Weights of a small transformer language model.
Size: 10 layers, 3 heads of 32, 1.42M parameters.
Architecture: no biases in attention or MLP, untied embeddings.
Training: a variant of Adam for these matrices, 113M tokens.
Each number is 500 + 25 x the weight over its row's rms, rounded and kept within 0 to 999. Layers, rows and columns count from 0. Numbers have three digits each. The size before them is the row's rms in percent of the matrix's.

# layer 3 MLP up, 320x96, rms 0.116, rows 242-290, columns 0-95
092:483505517531518500488525493528486518480522488499519531521478529520487528502505485472511514504502468559536514535480498511532495512483522501504515557449489473476518473477471513440490521477476484502469513531530533532501506482524492482503459473515450546530509493504486545500493536475566476491
108:495491496475518506533493509439511489492455507491505523506496511478510483470501518534488530514505530480448487513532484529508450434516507489501470521501455504524504463488543510526529558522507519506447483485515531478487534485528503502476502526483537511490472528511527503433513494514522500535
110:438517476483548565485526490479500471460507478457473509514482565552510521476487499498516485510503514518556513472521477465502508531512536526509501504479523494490526527510496479515508492501460492524485507489518477486465487488500490485524488501489468521480534474500502522521491461568477468497
105:515514460490467460537472539529499496519492500463477508531489476494482468472503490458499509482552499474483489514526466505484521500494494476498496445518559469529473518507460466476475461512524485490527511499499503493475491498510471485507557518463435498492521499468472476539504469510466510509
096:488488442541540477530534476521492539538516488508505495526513481459482519496484517559511533508449509508475498512499479489478488468487497517545482486527472521544507496474547486448538503511533492502524500494496509528465492515470549498504504495495529443488522507517501533456503493489530513507
086:484464508506563502495509510493503499517471469470570477467459499509504515487516475470509512509480523490479470473511561466507481491523508535534530521438497482498503483474515472496555501489527456487539469523476486490538531489534505500532472535500530495491501512508503496452477500522503510499
101:488456471482500532522518516480474513564497541473490482472490503483526493462558492500499521536548560490541512515489494510531510473483518533511516459536550520493510482506448528461486540498502491549522496472490489506502522475495548510492449480494478506506495493501477487498487498490494503504
106:481509490515502517515490460491561522530472530514490536555507513451506536524517525530514478508561518560509496485478455500535523494494513542494495512528521486479508476499481535548504555506493473538485514462500492462487495501519513503515474498495497476496530466489469491487484542523480518495
096:458551500507521454458503467471500488545494501509450510514512491473534511488463506510524477517524519495492510525515461518522517421509566488498549488470514510494479464516468502497501501479503431476479500504476502501535491483516504492506514464509467508476501486542516493492492489477485463510
109:525539503484502467539497515504478492446482486464497513488537537509534557509500491458493518501472494515489484489520510496507502554445535503520467494460517483512491506561517458510498496487487537484502497532539509461483500479501500529498515538517475512548509519488504479517531488549493553508
103:479511523527495517527478497517540500446541477497520449553495528531527545466513492450521515497524484486505519512503512463483485501487495550517515494501494502473516493488545510501522490455494541473496527486489545505499489484524523468535527497461487539549511468520507511476481449503530510518
109:512531514466497520521513473535525483515510470471512549504492503500491491473544516487508511536454494496483484535499547494495495477534513481563499556537519491519526500519506502506483516559515489479489460492538505540479488530543517503458494478494497478501541526490472542480498456467515521484
112:508470511482440497497479468488513510516485521492506520500473504458551530520512486510483504466593494500454458443495487521470510540479446498512486492481493518474503485473498518488503506519492547519495520501508531507524515489498500455486516521497481529480503481430489517501464493514499481503
100:534475494503478478522497500468516511493470505503547506476486504467514477493549531518507493514523481532504513500487521525512486512481485470499512488505506522524515504461531529526491494491503489513500468487484504521477552521514559527498477596501500450468527486514525505489467481444493540550
102:426487482490495498457517478491489450511506518514500460527512498510508505460462507534530471531495495478522535505534505461472457480516563519497510492483475474495498512518470497565476514502495489479499503476471511511499498449479502497478512445484536490501497535499509480500558486492471472503
099:505505522494505517495512533524451508516485542479519504511498512510471480498518445474457525500505483456511515482522489521484556469509522447510496493477536508510470495491477492498524494516537448497501493510479496551509508475456472536508529546503470566518473489513500493515546498489513467543
096:516479501479523509533512459471484492435512499501504486503530490514506438470503524536484503479508497473479486514481546494527513509506494472523486505492493503523489490479488513509474547526510487526500513517492493488482478547485469485461444499499480486447559515496522432432466505500490507517
100:485497508499491517487537537480540525503471475493495502477489490485450482489515480504507517524476515439462498501492507455554486497514480474430512531520503509535475464549504522473457483520545530511494474512526508536478512478466468476495528510512539517518513489505521501482507526443484499507
103:544455478473527514512475524477495484518512521544514536489504513490494498527509456563545542525509459508487477498514501482479504495516526503515517465464533499535503529500510506489515506492488552453498492507477508497543497476518520482548501504503526481459491498501516505486472493511510522410
107:490467489488510497512514489511491537496506513473522505425514511474499510547486489536531471514490496519495530486488508531482478523528513540474485501519462465516458499506523448569478496487474528497516491497553478473496502533523510488484492499529516463518478513467482574499514516540514518482
108:491500478488487513481536500511503564535482458539480478494484463465536503460507534504511541476461465516504478500511528525495498477505540499470507490503483523541493528531483493483532526520514464501518488491489482498495487478471522490508516497490524495546486551479504500569533460458468533515
101:507493546510520403494509513520493521514517538467479481504499485534430494536488479500470479506525464499530508472495535485507508522471489472491531469493495459459498521484504500506565483491492497537498506506476493490494501476483514539506507541511474526476512456483499478515524492547496501479
099:513522478498537546490488459490528523503550501490508464528492507533488581487529465489498498513498532510504555512543529491463542527469488518500484483476521510521509498505505473519542446489542515494469520495466505497528467462512490469492520510518506533520457488483506479479518488522504509524
105:477510475481475559450514544464524486506536492511487462511536521451523458470505496514509519502479539486484448505479493486489499481521476526526482556524505480531537516518477497525501486527491493523476453482476478516488519508527521478526463466510549467493485500502495489507506509515497555519
093:516495481484493505487497523470507499488498509501494468485499450504532422490545475474534502548488501503497513496501483507517498452508512527513506481511477507519519486525563450494483482523518478518482493498494497484446512471498467512473472476465512489496492488487513490479530449470427528548
078:465547504500493525481504501485500515531537495422522487512536529500498475496508507506484463464462479530531482450521496504547518555475518522485490489465492483508511486495481507485476478485512473506494474512488482484541512515517453497514462511504463527495460452508482465539477520517548487506
098:528537489540511481522493515512530513469469481506486529500471552532470514501513524520476503514509482548506454479449490538511493474510488525501479537502478497487498471484500463505533547472437484481482528489483431494462481535520523463483498495518526487471476531497484497514516473506525499480
107:460487497498510517499484562536500468468494530490508467496494484538498463527509474493486449476515511494543515555517494509511525484485488479534472502504497515516511550473495548465517529521492480499487509454532533508523558501490465479530476485540505501464520511462496524466511512472495537496
104:444528477490512539472498468495489490526507480521532488468511530516520497481462492451514525530523519485507534499518511471499508497500509492546503532461486460512486541490455506483493558478488506534481512504519484517499469497494458461478523520534529516502535475482481477515539538543461474523
104:468499499520514500519524486532548491545491531484528476531527480542507562505459553497493477512507504504526524497448507487514509463485481534525494530522496491478464470514500509506509523535507522523533503538502469518528491534469510483517476482580502468513521490492510500481462535495519490489
097:522486474455495528515540484517477484505472515470480506529473523548481517458502530478533511514512517508480531484477516498513515527516538478498513478488507457509503499490547440529526531506507460511470471490486499509439511470464480534465507466480515488480467484501476512516543457506472505467
077:472446510540493475477526461514483497533495535511456543473517532531441504514483502537501493498503481536543511463469485494512548562503511494461508503495507493528456492523490481496510501490483498541543501516485514521510521521475485529510471536549493523506511495494498485511516536467511472473
101:511460528512501448510534514553461513517501465495492498505506479506457477524496529503511467446475491481494554486548560480526503519554495521507523507513479467504490507449467486521476513488466506470508459483519467499516501511497522513449490521515494504512510506509488520472504502476517511443
136:488467499510440506527528472474512465489483512523520524515508495496497486519502499530539526475496512550481508553480523483558484511503508515467473498481532513458508511473475537511453527531527478484515545454527528493498527494470498488502487468518545495527490488470481551539509496490524470501
103:491476503504514501504483469491517501507488519479487458536495512503506567461508525492502522518534539475497504465504509488478481498487507556536499525494538499505500479489546411520501457476533565500499520514436495505535508494498493495496513462488499502482489476521521488507510467548490476487
105:504516516462479453481514542531466481515458524502489510472489527495497484489529503454503471506514469486475508469475507513487514496502481518524514487508452475425514505474461553498499486514463479524500535488543496524529517494511488502476480507511500501460498473520492505551518498515524438449
105:511510495520466533496510519532497477507463517497507537539500488524477538509484515555458544516479486482520502483493522426496513497527504491507481534470486500478525504503497524492499475478489511506494469510481499559507514471511512495482511498531472513521472502491497450495524521491523448407
072:534545498465477482520494530519456490482489493498506511520522513510515533512488498470506513531506475509457507532499539532508501492476503525494510460466497498480504496472511507477528536519482514480506517457518526480515534520543526496586516498499540496492453510457503491523505497501416527498
105:506485533510502472531500524517495468520467504539549539487507525467476486507530533526489475478501489479485474479515493464514564483514474454547472493521509507504507512491477568492513528540522492493546502458504525495535521511469508490497485487505518464489539493475472527529464520512482464478
097:537479515511464493467482507487545534542483522548512525536502477461476516487520484502484526484540517512490482504454478521507550522450482491515494537532498507494516478473485460552540530489474502490516507539467488493503518460508530516519508507515483507522485503488454536504482499455520510542
115:542531523464531521482501505507556483477503516519471536502453482516474504473483488502513509492519512524448514493472499576484485485511508484479495508489526486529445530435501487517521452512488502517444515514495531481517492507510524504479522465514517490442525496482512497493460486475505492484
094:506512499534501469501472507544447537476460482507502518529494502454536495535513494461505456509515481516519476469505462509516533507538473514511522476504519492494487481555519512471466465481502467515452483458470483483535496527534497514510504520464463520460507450497504466494505531495490525501
113:511486477508474507538514497501473480522519483479538500496519520497469511483486503515526430498454455489531524483514515504493474519427492533511541502516495519466498508472479464562501478504507505508514492553519479494511478521502502468473540509547505519523512528509537482509497449532504534474
097:517494464490537560550534460478513509527505492544486492474454489492472540517524529513519562519510514543518509529502482491504474470517537547489488538470439482495493522473481482497519517486496471504483524501478523494492514524486524519478472504539530461537516482489502508491503508486488491532
107:501510528505509492497478511496487511491511471465516459489506538543533465493505467544508495547515486462532503496520467532514449576523463519502468518525456494476486500491469497518479475463480514539478501505530492503485547510536494500445523495555489465473502507478489493517520497500512499488
091:481543518449549505494501455546470487505484499521536517498499477532503530499515510429477506525492494518507558479500483446500527522539526540493486501497484480505504511457503520526542520487498445513454519503479515551495497496477502543497489518501476507481514470480473507512521481498486471503
101:508497493528506498506535507510482476496563491492533493475481512542490504487444542500559501589504501517509554513484540478470503473505518504477529516525488481489544505470524491511517495487470495537480507529497520470518458484519477523488461476507511528504506454494520485519513508507462483494
104:512531431508532487531489486508505492483518514480513513487504480516507492477498479501480516525472556475439473516475502486494515480490494554498480494506446492578460477504516499490549478503512528543475468454446522510494494504493523532522490506518497529512506492508485444501496476503496485501
100:525512497525469527530505495475506500500526511546493481494536453513509517531490541490540490531496530487482482507480515505532525484524508519510497543547480507483514477504508482498509515550530523551500466531506518478474504560510551509468492478554514472497528476514516446542484487517491535485
# layer 3 MLP down (transposed), 320x96, rms 0.114, rows 242-289, columns 0-95
096:497440497487442519535508493468490502519524537514482472493478481506472512517499534567532520531487495505531488504528470472501518495504479519467508508473508454526509494552467441475441540469525496537497521485474484471510499518530503517534516496489526498465495515481513493512480484500507531512
105:499462469535485497526503498440458499544518510489474511494497495476531513467547541516467458479509504454475504530514485495515496511549456520536487498487459496536493450493492504492496537480510478496470513491506484524518509468539503522514541482495525502457515509515473491441528493502481489534
107:504492524519511501504488510481469493478510512573472502528513503504529488527509517480462545471526462521517493487491473518490534497505537556507497522451514515540496504490466512533491476483517499526487469498501524492442530498508481533561517527493511478471536539506557505495504480482541485523
107:513501526479518492509493474509452495500514484525483489482498500487497491477474532490543516469456482507428494470469526502517494518494498498505520540468457526529489494502546526504472513470530488498517489468466498483505510465452506519509493511513550515449507523537551493553514505461480543520
095:483480490457511523521514524517507511461503491490517543556498515511494513476519464510506495506541489505458519550530509517524530535492516485474536525537515504517486498529494442532475501523519496471488475485485497507561497514520466489472499469502479524494476480511552439500502539505477514451
087:482453514499515438467488494448467527512465487484493520470516505452484472521517427496522459506439459470494491471496496476511506520482498511513517528527513510536504449483486521474504504503534450488495497528493500522506493499468505555526512505495539480505474522515526488493508480485518517493
093:516527550489484472469466489511538495479541495527518484518467484513523539517445510480496476466487464492491501474492512480513454524525520503494498524476471493517496539481550492515507475491526507483508511512503528467479496493485446489480541533504524501477461503491602498495516496492518495503
106:510535513533493516517516518521496494543531498548538525500490469520517492491524506502522549461489485468474478510518494494484500496549510506479529458428498488481477524483477494479483503490515522499507491449529477509474518505504532507520468480521572521452536481502547507521464471504517500511
097:543510511492517547521486492496508540547503474494463490507494493518447540494507506483480503504481540503519523517499495525481503512484491548476459531490491493500565503497476499513435518468476508458527508491510472552485501526489559513515535478469515503458471499487531490505529527495476522522
106:486455488488488509525506473498521452539492479514474474504504502518455478504446448479500520536494517534484524519524563466530503478484462526506494487519487471485514521509502477509513527497567513512506503491537548542468510522472502510535522501485510511492488467508533468514519530501458495528
101:461517478468520480505472514465474501520451506554518500466499504483510479510499508497515521523482462501465487436515491531497515462494533459483511505529503466500493497542493524472506516502510427543499460486543474488547536534493465497531512520503511471518503530528527512521501518491483519493
108:497468514497526496467497497482515462494518487483484507491481511486504528508523524461462491508524555497500497526468483488525498484473553484500474492471495539487500540469530531502468510510508538460457528474488504514488525437462449561523495508457510520488509503507517488517475516513438487517
108:507473516540568500517500511530513506514543523496511557492509494491535464488507469516493433504458496503536471532527514460504458491532480508517493471498477504458484496498525451498514504501539495536529487520496474503550476512518518501487474521538480497521479507517560472507507511511494509480
098:505480475482547534461489494529464482511549533491483568512500525538459539499480489456470484512534500475509529488504494539474468497546524522528468510510511438502507545478490496470494505514495459483497521512509509532504468524507497505494513479481504528539486519477518503526497476504449484492
101:495515550506493547481489515482529552516518552505510526509509478436451500508536524463521556481513524508537551475475487491469510495496482470491526463525490505520485505521500489491495501500500479514454505442489487481514532500516503509510491521454489533506489475510469475539521533504486470487
103:499474512470490498560495484545510474468474501481510508472493483515522508519517465455505443448524528491480501499522508488525482506475538530508490546528526517514517521492545510479449466493475545491454518523522469484494522500494512474473498497502536497478505485479431493495487478491539509477
098:456496504499551529523514488487501502488516485504462528468467506515489447456466477478478501475516531479505516536477524522524541502487519553470509511519501532499510496504519478490482518523507494477498494466499509526536477488448512532469486456504488496518529447504487474501500495456463434469
100:441493501554524481493523483501503524461507446510509523495473487506510502469526503523549536467496522484470493510473493487523463532530473481509522526477546522519486537513475531496473484523503538512508538504475497511507483494484509521473482468476531521525538477496456510526502528440459494494
104:483531522518489529474537498510501500497497471448502505577475501508515487483478470479514452512510518472487521480549493497482518519483535507497501507548491462523486476465495529524517464483532491487498523480474526459480487553498479463524532536524476481525507509522515527498477502524479554530
105:516530483514506503501462499513483476472467541510527534514522494467494522486519501515505456561496499484489560468503487489528517504525509473508496499484454497503480538516491492476547481513510497540520474505447543509526483497495506451499542461500466503501524463531449487479538530487509529522
110:527509465504521524526561502481488482499511511447513555497489498512465498507489486499501487497481521508501518483494471530511548538451503541507543520523545493533497497483548466468514497484490539506518524507459492530479509526490510523469463444502551525481513499529502534510518538500514513481
103:500492537523479471492476477485515488503484531528533464453458502509506501507495488461512452506533453500523510473480494448516464536520469474458474487526486494490504497502484508480519498491500484534515516495517531516492514518502460441565492519503463453523526502515453528489530531491477505478
103:494496451467482498496491493477483512502527472499498480501524497490508491546501506534505489516502519465516514452570514527529495516520524508486507569522519502453499524528497532510554515519493489518523500459493473528484497520491543473518528526475496532509491510456544513467447490467489533526
103:504505498531469479494499507469495484469560516509525528524483481471514502531489501514475495511469493528566505506550516502501484519511513493496446488499513549515473537477522453462467490482522489488495521482509496500500490464485497522468537533538474539463451515482445508494495492453507477474
097:487495480541502508516497482516467488499529433465505527477485489457582509516519495514519503494512455495544506504500499501525467495485548493470492487486508525502520516499489493511472557486525544480510474503515541472473506508481509516537469480460511506477503486502538463507478528465508520447
086:521481480533518535511508482534503510474543523498498504508527522524487497504542493508492430492504515511521484536502523478531549520495483514508503460446492504502497483493492487529473509500481530542547456499503525521501531516537500552492448483525544485496487495485458520547514449500516490519
102:462498513532513480494494509510532512410486510524467519508481510498473522529500517490469489511491549517516493477482491446474497500512515481454499473497514495518523459499484499478530517477480469521513519483512496529488479479554540482530467499502517511507480473462448513487514455444472485475
107:458525490533496500472483502500447497519485498507528510514491484487525478542488497519503500458517494464484532532492523501505517475520508476483428450536464496535490487493523519475469503481495483481438503458452495482469528532477470483472537532560515487536508518512491518489497478493489501498
104:537527501479511454539499533508518528497491519516447478508528489502543512516475480512541466478479514521479490541460478476513486495462461511484480502464475514478501515482562493500518480487543542444529477489514530492471487483503498495481493526482499501447504494532489518458468517469530506489
102:463471521523492483492456524480539452497499493483512504542521501484471503511528492515505517527486481478512511469474489511532536446516513478522489470493449469500487502510510506520473496532458471529444503509528533476486500505540519528492505511455459544471522520512443503510505503486490456536
102:505454504509478482477488485506510567516495505504505508517542481493496480521493502496480456511503491515533483441485544522516536469476519529481487513493500525471484518487502550524501495524458513490500493493500498518496554557488555474531505542527506489493501515555526501551483475518513487545
083:471543523453480485471510513468510510474503474512529469502484523466511544460470508492498460535531513526473488507496525528475462470492507507517463483527511497464521431466506554447511494505478491498540500513516482475504488505544489488502519497497477491456499488535475491538505485472487537496
102:528478467471485510468502496444497480498488529510515495459536506499504471531527488514513514547547523493526473496458453490452511478472467480474488524470521523449484504483495516491520466487499496521503527525472505535448498493506489536534501502492525533495476466503548496510483483507491531556
123:480496510526461506510507512493523487539504499485482496490506460505530446505522497507529523448511554472478524509489501520522449510533480509482508534477519487446499531496478505470496543506500478495490525471508484500489503523524509540516501476486549509477489497464521535572505463519562521506
110:495493516505526511487488470489497506484467481444504479530522473526499484448518496503514498517512470517536456471520498532505503487506495548525525522466567451527478512492509462498493477473519504527466529555444486455505474497482528513518493463483511485514504506503538493507560494482492499475
101:509489528531487442499495517507542533509504499513472472472502536510512533573568477520474500487473473488480509545516500508495486462516471506502510432499434484462508493514480483473480464481481490469507521494517488492501496517529469511480516523524505482479517503492472515501498468521494469461
106:549476509479519482484451475482503474493506503468540545459478477494475508473502445469494415514535504457516458474513491532520493502506460527501479488543526476513506484535479493507512511524507484522488503502517482465518503495496483538512509514496552519444507489497496501511537478487489520517
075:516469478480494502457557467502503479484491466493505495497506520492479480513515554456513437487470504492507523505462555513484451526505472475532500512476480443490503509513521510539490489532476514517486444534487533522492510540487551495487525479514512473505520537480483505511537493508492479504
109:499502519498523490455482457455539479490520524545501473508493492528500545463478475465515554512504529468528511497471498476460468485513490513526471486458483505491496502465478482501484513494463499481499498482513492521497507485509447515514508522509515547498505491535460540525433449517507490530
102:507528474512554514511516484517530509469532515487467487491476483508508504494504492496502492503473489482488510514505501510469516461503518511510551462539516502515484550537535509551533486438469564515516486504505507466505469512496526459461492511490460548493520472509465504485497551508501548485
108:567513487486527525490526482502524523482564492513493490522485500511463522522502469527497501545585487521502478502507482514499468504551479540512473502526510504496459488489470485536511506497521503517507500542540544519536463491486508511484502483523506469466489510488473510505485446477533499510
094:495522514484506428508502532484455545503437508506526528498503469475503471502506492477507480503472418511518482471490446475504509540523490473518525493502521489513503498545549512518491502497551470520454513514480491487474515492492517497485516472491515471485487492509545483506509508530501473461
111:517498548477506524463501487493502509518449470513509488518481460504429540475515474507513558516509515473473506514507470489459524483477515503514520479490556500511491461500516479507534518495502493463495496487528501496494421493465526512532510542504483484494518552514456481491523506518484519509
098:518498482481499476537515406492493513499470510489491518506482500497495509515506526482496487468505429499515529523461535507502513498508461534450527517493471466491518483495499539483474494479531467471457508522463483478516533542498502490489497522486510517484505528460539517502517512538530472543
104:469540503492557477494484503505500539542479547497499513512458515473495523534483505512509443538521505517478517503457491510473506482436524496475520499456505503490502507516521503496528499480546511491492521497491519490460472448506518503546503527453498501535491511471527462479501530537528505530
096:488475499469504519528519488525471474495484509533489512512493470547522528476453457472536457518489464489479479490491512519543549517532482560549479529537519533523527505509513510487492524450477519512485484511503523480540525486448488530460476508496489508527490533490508497508481476473498497494
098:517534506535525538513501515484514478493506480520483526501522491470518546464458521509482508470518495526488485469462477520465521495527457529477503491538500503476514468500450506552464509498488463513539475499495498536508458500495474490495513556466491493508548513464507487532474528523523528455
108:528498469526496452538509496481525487521551511531514499497485512492491500516467502518496490503493486488487473505466480509474466449489460527476459490493474488536491417496503536523559500539485472506510507484500497493534509489489532532503552463552497523496529480528486488527497505504515457516
# layer 3 MLP gate, 320x96, rms 0.125, rows 243-290, columns 0-95
108:474581529506559494481456496493509516486429456493528522503487511483509446526495465503497503520495508499497526516524490529491464495508555506521510527503501504475505494490504488525497510477524487533463505499495492440487493510518452497509512490493519539502458514513551523496517520533464501508
105:459550510497481461478465520457533539506480483520467502483511466470525467455479511504506515493518480492494499516504464555528483450479536523511506503488504541503485497502479518530461512503533470470501482470516526484533539498524511478527505480524551501464490489477522524513492515473463507544
105:480504500523474506520523514528486482469488486515474527486499501494471493516479502534483493506470485502491497516492507566472488519514457481506456543509512511498522529526500516561528467537462536505514525496546459502522505519521526503490519471551506451494499547481501542548468536498512537479
093:522512501520510467540539508547529473516493502495488508486483481504477465489478517459493511486502484500499493469479469497556520494512496468466525507464481503507461498525484544478454483457456519508478535515481529518483498536501509500504505547542511534522489523447510498568474526487510464481
094:478488440466513505472460501504503507508494506500508457504541478521516507507486541518554529527486510524488491499500525506457505479516537494519534492532499489521521496522536432528469496505527529478497495516471450480511475511479491539509486491480532500491468443497539487499553455505477485517
097:522499487512509510476476464532521498475500492515509503502520464501481515498494519509527495490490422544475490483499479456505504545487449500454466508463445466490530496484520480537546476504475515482458532517488498494487477512505494526470510527558492519503524510465461518523459519527521513504
099:504508485482495483474472514465471506497515524446465466515508490500491498455505487476463456549527520511483514473503479502489483540510506479536524505529511501489555454573508454502521481496488501489498480555477471512503499490508506529467508477503433527515483477528520488482534490492493532490
097:500475511497496532511481476475503516509528468472538512514520497522479499459494502499512467463524487497486533519426510554458469533445504532474453486521456458489504478480518483553476496510513555491508523536520482495490488536486494510501515452531492510503482499523518475496520489534488501498
107:503539484468495489510508509527462464532498567535468476512513440513481478518498523476473532496493500512501532543476442469514499515534492475462509458500456450508507511493498499493473510532513500509518480510518487513495540496467513556506526466520505494475512467509506483487489460502524462487
100:502468470493498516512524491479473465534447519452467543503512489477513485467524530531476521503482473527505487466477478495504507521498480474501490501504484507523521454539505458500524541522505496515556518481493454498477486484475497510447469511517520451497508508488492429530516510504469474476
109:486472510487522474527481532456498488499497507544489479488519464510466522504487536501517536551497484516525481469411482511500487496499520520480490497480464465485553495487472533512497515509479508491522493496521456486489535527481514541473501496559532479543498508516536500550526495500496506480
113:501507535474477515520516503508503505474440483516486512539523480510501516531493532528497477498465473534474530489478488488503525506479536516483489512458498513480522540553476536501506493481518461458536527477526500486548495542442468521524534478513515504503500478507510553531492516535522460513
100:481539490498480514510495509506485519512454540462448481498511476543493530501493438498526523479504496506500476497485480513494515492496502555496463517462525518439501467546453500503528509489465478458526522492496490496517474533488491469516507471535505509518476523486502519487536533544535455492
103:532514519458510509504442515490501527483475510521521487554515460436519497557505505534491477527511497485513566537473526486488479499506506503473497449501495481501496545539481510504515470497547491467455487475501498519465510500477528498517512478454509508525498463532521484515508503485477501487
101:499471527472474533488481502483470487485476487505513492515479470511540498488536479501510528537540485460538503518510510512452506502494545501486456489472497470491506536457426469540480506519529489469491515478492489513523528479517503499470474488541523531473451460507507532523533477510481476519
103:504519534471502511474469501454504516478495501506506492437520497545538481493500505510497523503513509503484530493472476530510455511488540533509513519493474525512551458565477455532509510515496505531477495493471451434464476499504490485503498474522463526499497480495522497535508474532466520500
103:512503486488545532516527523510488516535477507517527508549563432501501508533501517482530510524479505519504467494499499466512502474500547493508511479498498495513500505540523476484502512532553477492483462495476530513455499534429468528516480485499535513520538495528529484479519472501478465508
102:476510522506487456475490564548486462532513542493506478490536487490493507497474505525484487466501469451482480473460510501479524516525469443517480467494537479508467516513523510470479529504497508434523516488484490525514509501493523507488507481491465485500465464507485490537489529507529443480
109:473511524511524499467529485487519498472488493466516535513501519526460510497494474539510468450550512500505540514475518477459453539519496507497445535504510491493489511488500472525493511510445514545505553537536491512495521508503492488480518483486499530514491480503517522473479571546520487482
103:503489490476484503495491513540510483519463501502518496462514475467502480477542530478483529479504479482491500479441485482500504487469468440508461492531436528495515500500516502497472478541488531523522485509531506538470557516440517525434532538510500485530486505491505496502486474518506492495
101:494505525466535494494500538526509519522510516444520489544528513507477523477504494468499490483499469484505524492468500519474496541495478508500518479464504513471490501504506467525487484514495572474491494498468458496493506475483500522483555496499572493487521451470533478511500486576502467481
102:474504470495470521525506504499496467523502468531514505506509488504489501514531575472514473497464495474460504466477534485460479548527470486546505495533496489469479492499482476476489480533531530495505542503509453516512525508478493520449501504530498491482542457532497510534489490502479437491
110:482534522510491484482468498489521516515470500514529518479540498429472469497482528472535522499492498531494501513465492514502535477498539511476508500527472511520521487518481499533498436522502480517495477486438475466488506547481504504516482508532497472501514492504508514587483495505457540515
100:475473502480484494490438508537486501483478471489538507479532498475503484483492495509502535468535470510545510488521501477504457549540521498465456505510491499484506544466496495550526501536519504502486509492518507515507472536535492504497512467512516490524527501493531489538478549454512536432
091:402526537489506501434481506502483529518516495500546479501489508497508493516465490508475481465482496460518535513509527507499509495495534529509539532502530507482498510534458494510493488516517470489491500481494481471549503479503464473524487481489486532497501497554528498487496569513537483496
099:513546479539535512512487496501495536487475483488505529499496537521469506478497485515479518511517475494488471506475482553506471462511513531535479549488493490493501513486505468505492522501458511476452503508497444462498510560508496463459522461512526499443490534521528482510497503563521481485
116:486509475491510489491515492543469503518503521500538474514518476489461486526450520483490543514454509528487502498460511477499508496569523494499521477539527461505478490504493488493461453519551497465484492536452505481508481523452475550498495525508494511524527484564518493511527491485520487511
104:477540507489505504516531473489487469484484521482517462475535482560480480489484517462498508475505494467528520495492495490517529522491501516530472512492472457431535531499463529488491495470460520524505505502482488524516513520490508553495496510583519519521485508505495544532555508498524498490
106:512502464531482520550492476523500472508505510528486466483573469502494482545513500485488469516474545475492481508463459484530536504531523471501434557505482490511528508531513513492468515535505506505523485520562499488452506511511495472500513504501456498488525500473506508520512510521512489464
108:447536527494528436491484498495524492506487500506477502483516477505490478491470509476472542475475473514484513558448474537505500476471547514489446530528433458487516493525456524481499487501518497492520526485532499499523514515511501500509509518552535493534489500494503494505549494478511486504
090:481465480517519523504513491496473459474520501508483503445542466508481452547487510507518489495509486479512511526515451439540485524517543483504480491523506511490487524514487487511488510502469535540504486544522500477508555523479526526476495526500510509562495489504517468483502503504535445463
103:509532507455498520517501512494520451521474526523517491572517485517468523487522483514427484477502488469504513505507487497502510518493508528530437495502477463527504499498461518520515513478472467466502500465508497527535512501469519496524493538570489487463475455486505501491483479494478464484
113:480549503470519488460473562506480504514510530450498490471520488501468434460474499461469489484492479479492522463506471531495491506515515440518491516502501478501490504509537470490469497498511542523487491533500473512517502521504471558456520515517481540491492476510533481509530538509492524516
106:487512512544515461464500505524516540496474516477489522520505484519488440503440496555500471493433529483500453497523526501502520465534549508509484501485512489514501479499483501524475498505510488486486495524446487475490498507457516539511459464490496498544516489508531506507550545498482498516
105:507502538478486488498494558493502475504460503506513513489530482493470454503529494446501505512481491459455513511470527468500491480489479457479514515487487487500498530543493486482517500547510511468513489528507495520472541492472466511459534484536532475478490517546488540498489516503542430467
106:491487496458512496548479527540512474471493540465472454529540504527459520470489508507470516474475476491500494475439480507509513491486492486493481465490507502528477500528541537469474454526466516468528478495472474497477525511519549517505531495545487503463508450514512478504529497492494486493
085:445534544492508536497509532519512485476528510471490522454547466485486506443519476495501506500489502511512549519505507552490488496491509502468493503501455494521496544491485504503511479503511481527495501510534487503511585483525506515489475501556471532499467493481496501508443537491467488495
104:491505480496449463515511532519475518510505509466493473447496524515459437478495494485488516513488530470442511493494513529523513491551473472508465518516480503504507474468528497474511466511545505494530476518488499543480526527492464474483480442529475464509528466460496489526510495504497473509
102:485500517486457501484484569506490512543469519548514534528542465455459511484516495509483511466534481491509482507472524499502493535512502489537466519475486498458524499449474497494492542520497479474520507479498466496538543492492495535529513491482536487527463518509495544497480502514542468504
114:487502472489513546474497537499510520501514513513504494446507488535479497497493479516527526526507513491535513505474493495488426480572486531505489535493471504519488519478534464528481521525498521503485508496541484517481530498490491478437496432506539508485480520515542476490485504491539492457
099:514501502467514500518518509483524475517515522530526493492527463538449473449492502532484526503497515467464482511448504503501457505526529450540505515532474508496532530473491505508488508538538502520511504522529510501499512494459505532485510445541504479497479496513508511555504499531498469432
115:475547503510487439507484485478467486559479553529508450544492496541486513474454532499498497503500484507474483494442500529498507523522517524494512472482466485465468477490496463504511499508529486510497481530484471487491493534503508521503546500553485494480513473542508505522515511543497491538
096:523519491459473506484437511515432533518485506519539512473509519533523493536481505463485481518490521493512529485504501462499486502482513513548530505510527490469486516466552491483491465507485498488491536478486507461491458494489466494510448510493502540483492470516516529539555525535522503492
103:448505514512524468502506469476522483521527534482489474493517506550483473503440516500517502523495507566529499502474493514494474473529517490488446532514489484525505525506488539498482492535499527531493500564508449536494490517501511499481523480563506500516515490488495443502511546476516509493
099:512535487496491558463448485494506511494453466518515488496510492526519522488492483492492473458480500479469482513502480507480475482473519549538523526487510476490458501481489506525496511500499470503472452465484502407510498523504490510529539484513522509470490497552538506466500505526495539514
100:493488457506508448510487479519500459525514546452495469542513516533472522480441540482536505499514462496507483455498465508461496503525506506514530479499518495479492500515500468519512453524483517536507491503455509491518482513490500508520475470505468487506504449460495472528538463538499466517
102:486516517478525500464468493501489479492519492472529527481501490499521463491494452482516484494492530477507516513465463536438479497564520470488521517462529521539475506485489488490492470539516528529485544544510507475501519525503486475492504524462472548526514478503552510478524492489451473502
103:529535480503482483505511494522540467472456503526485490511536485543500493490433529500483540545478510505518486502483531483491527490488514471505497535513511497524545484520459459479496518496494505519514533521502483496495486524474454564504462507538470497530550470527484487553493501486509477490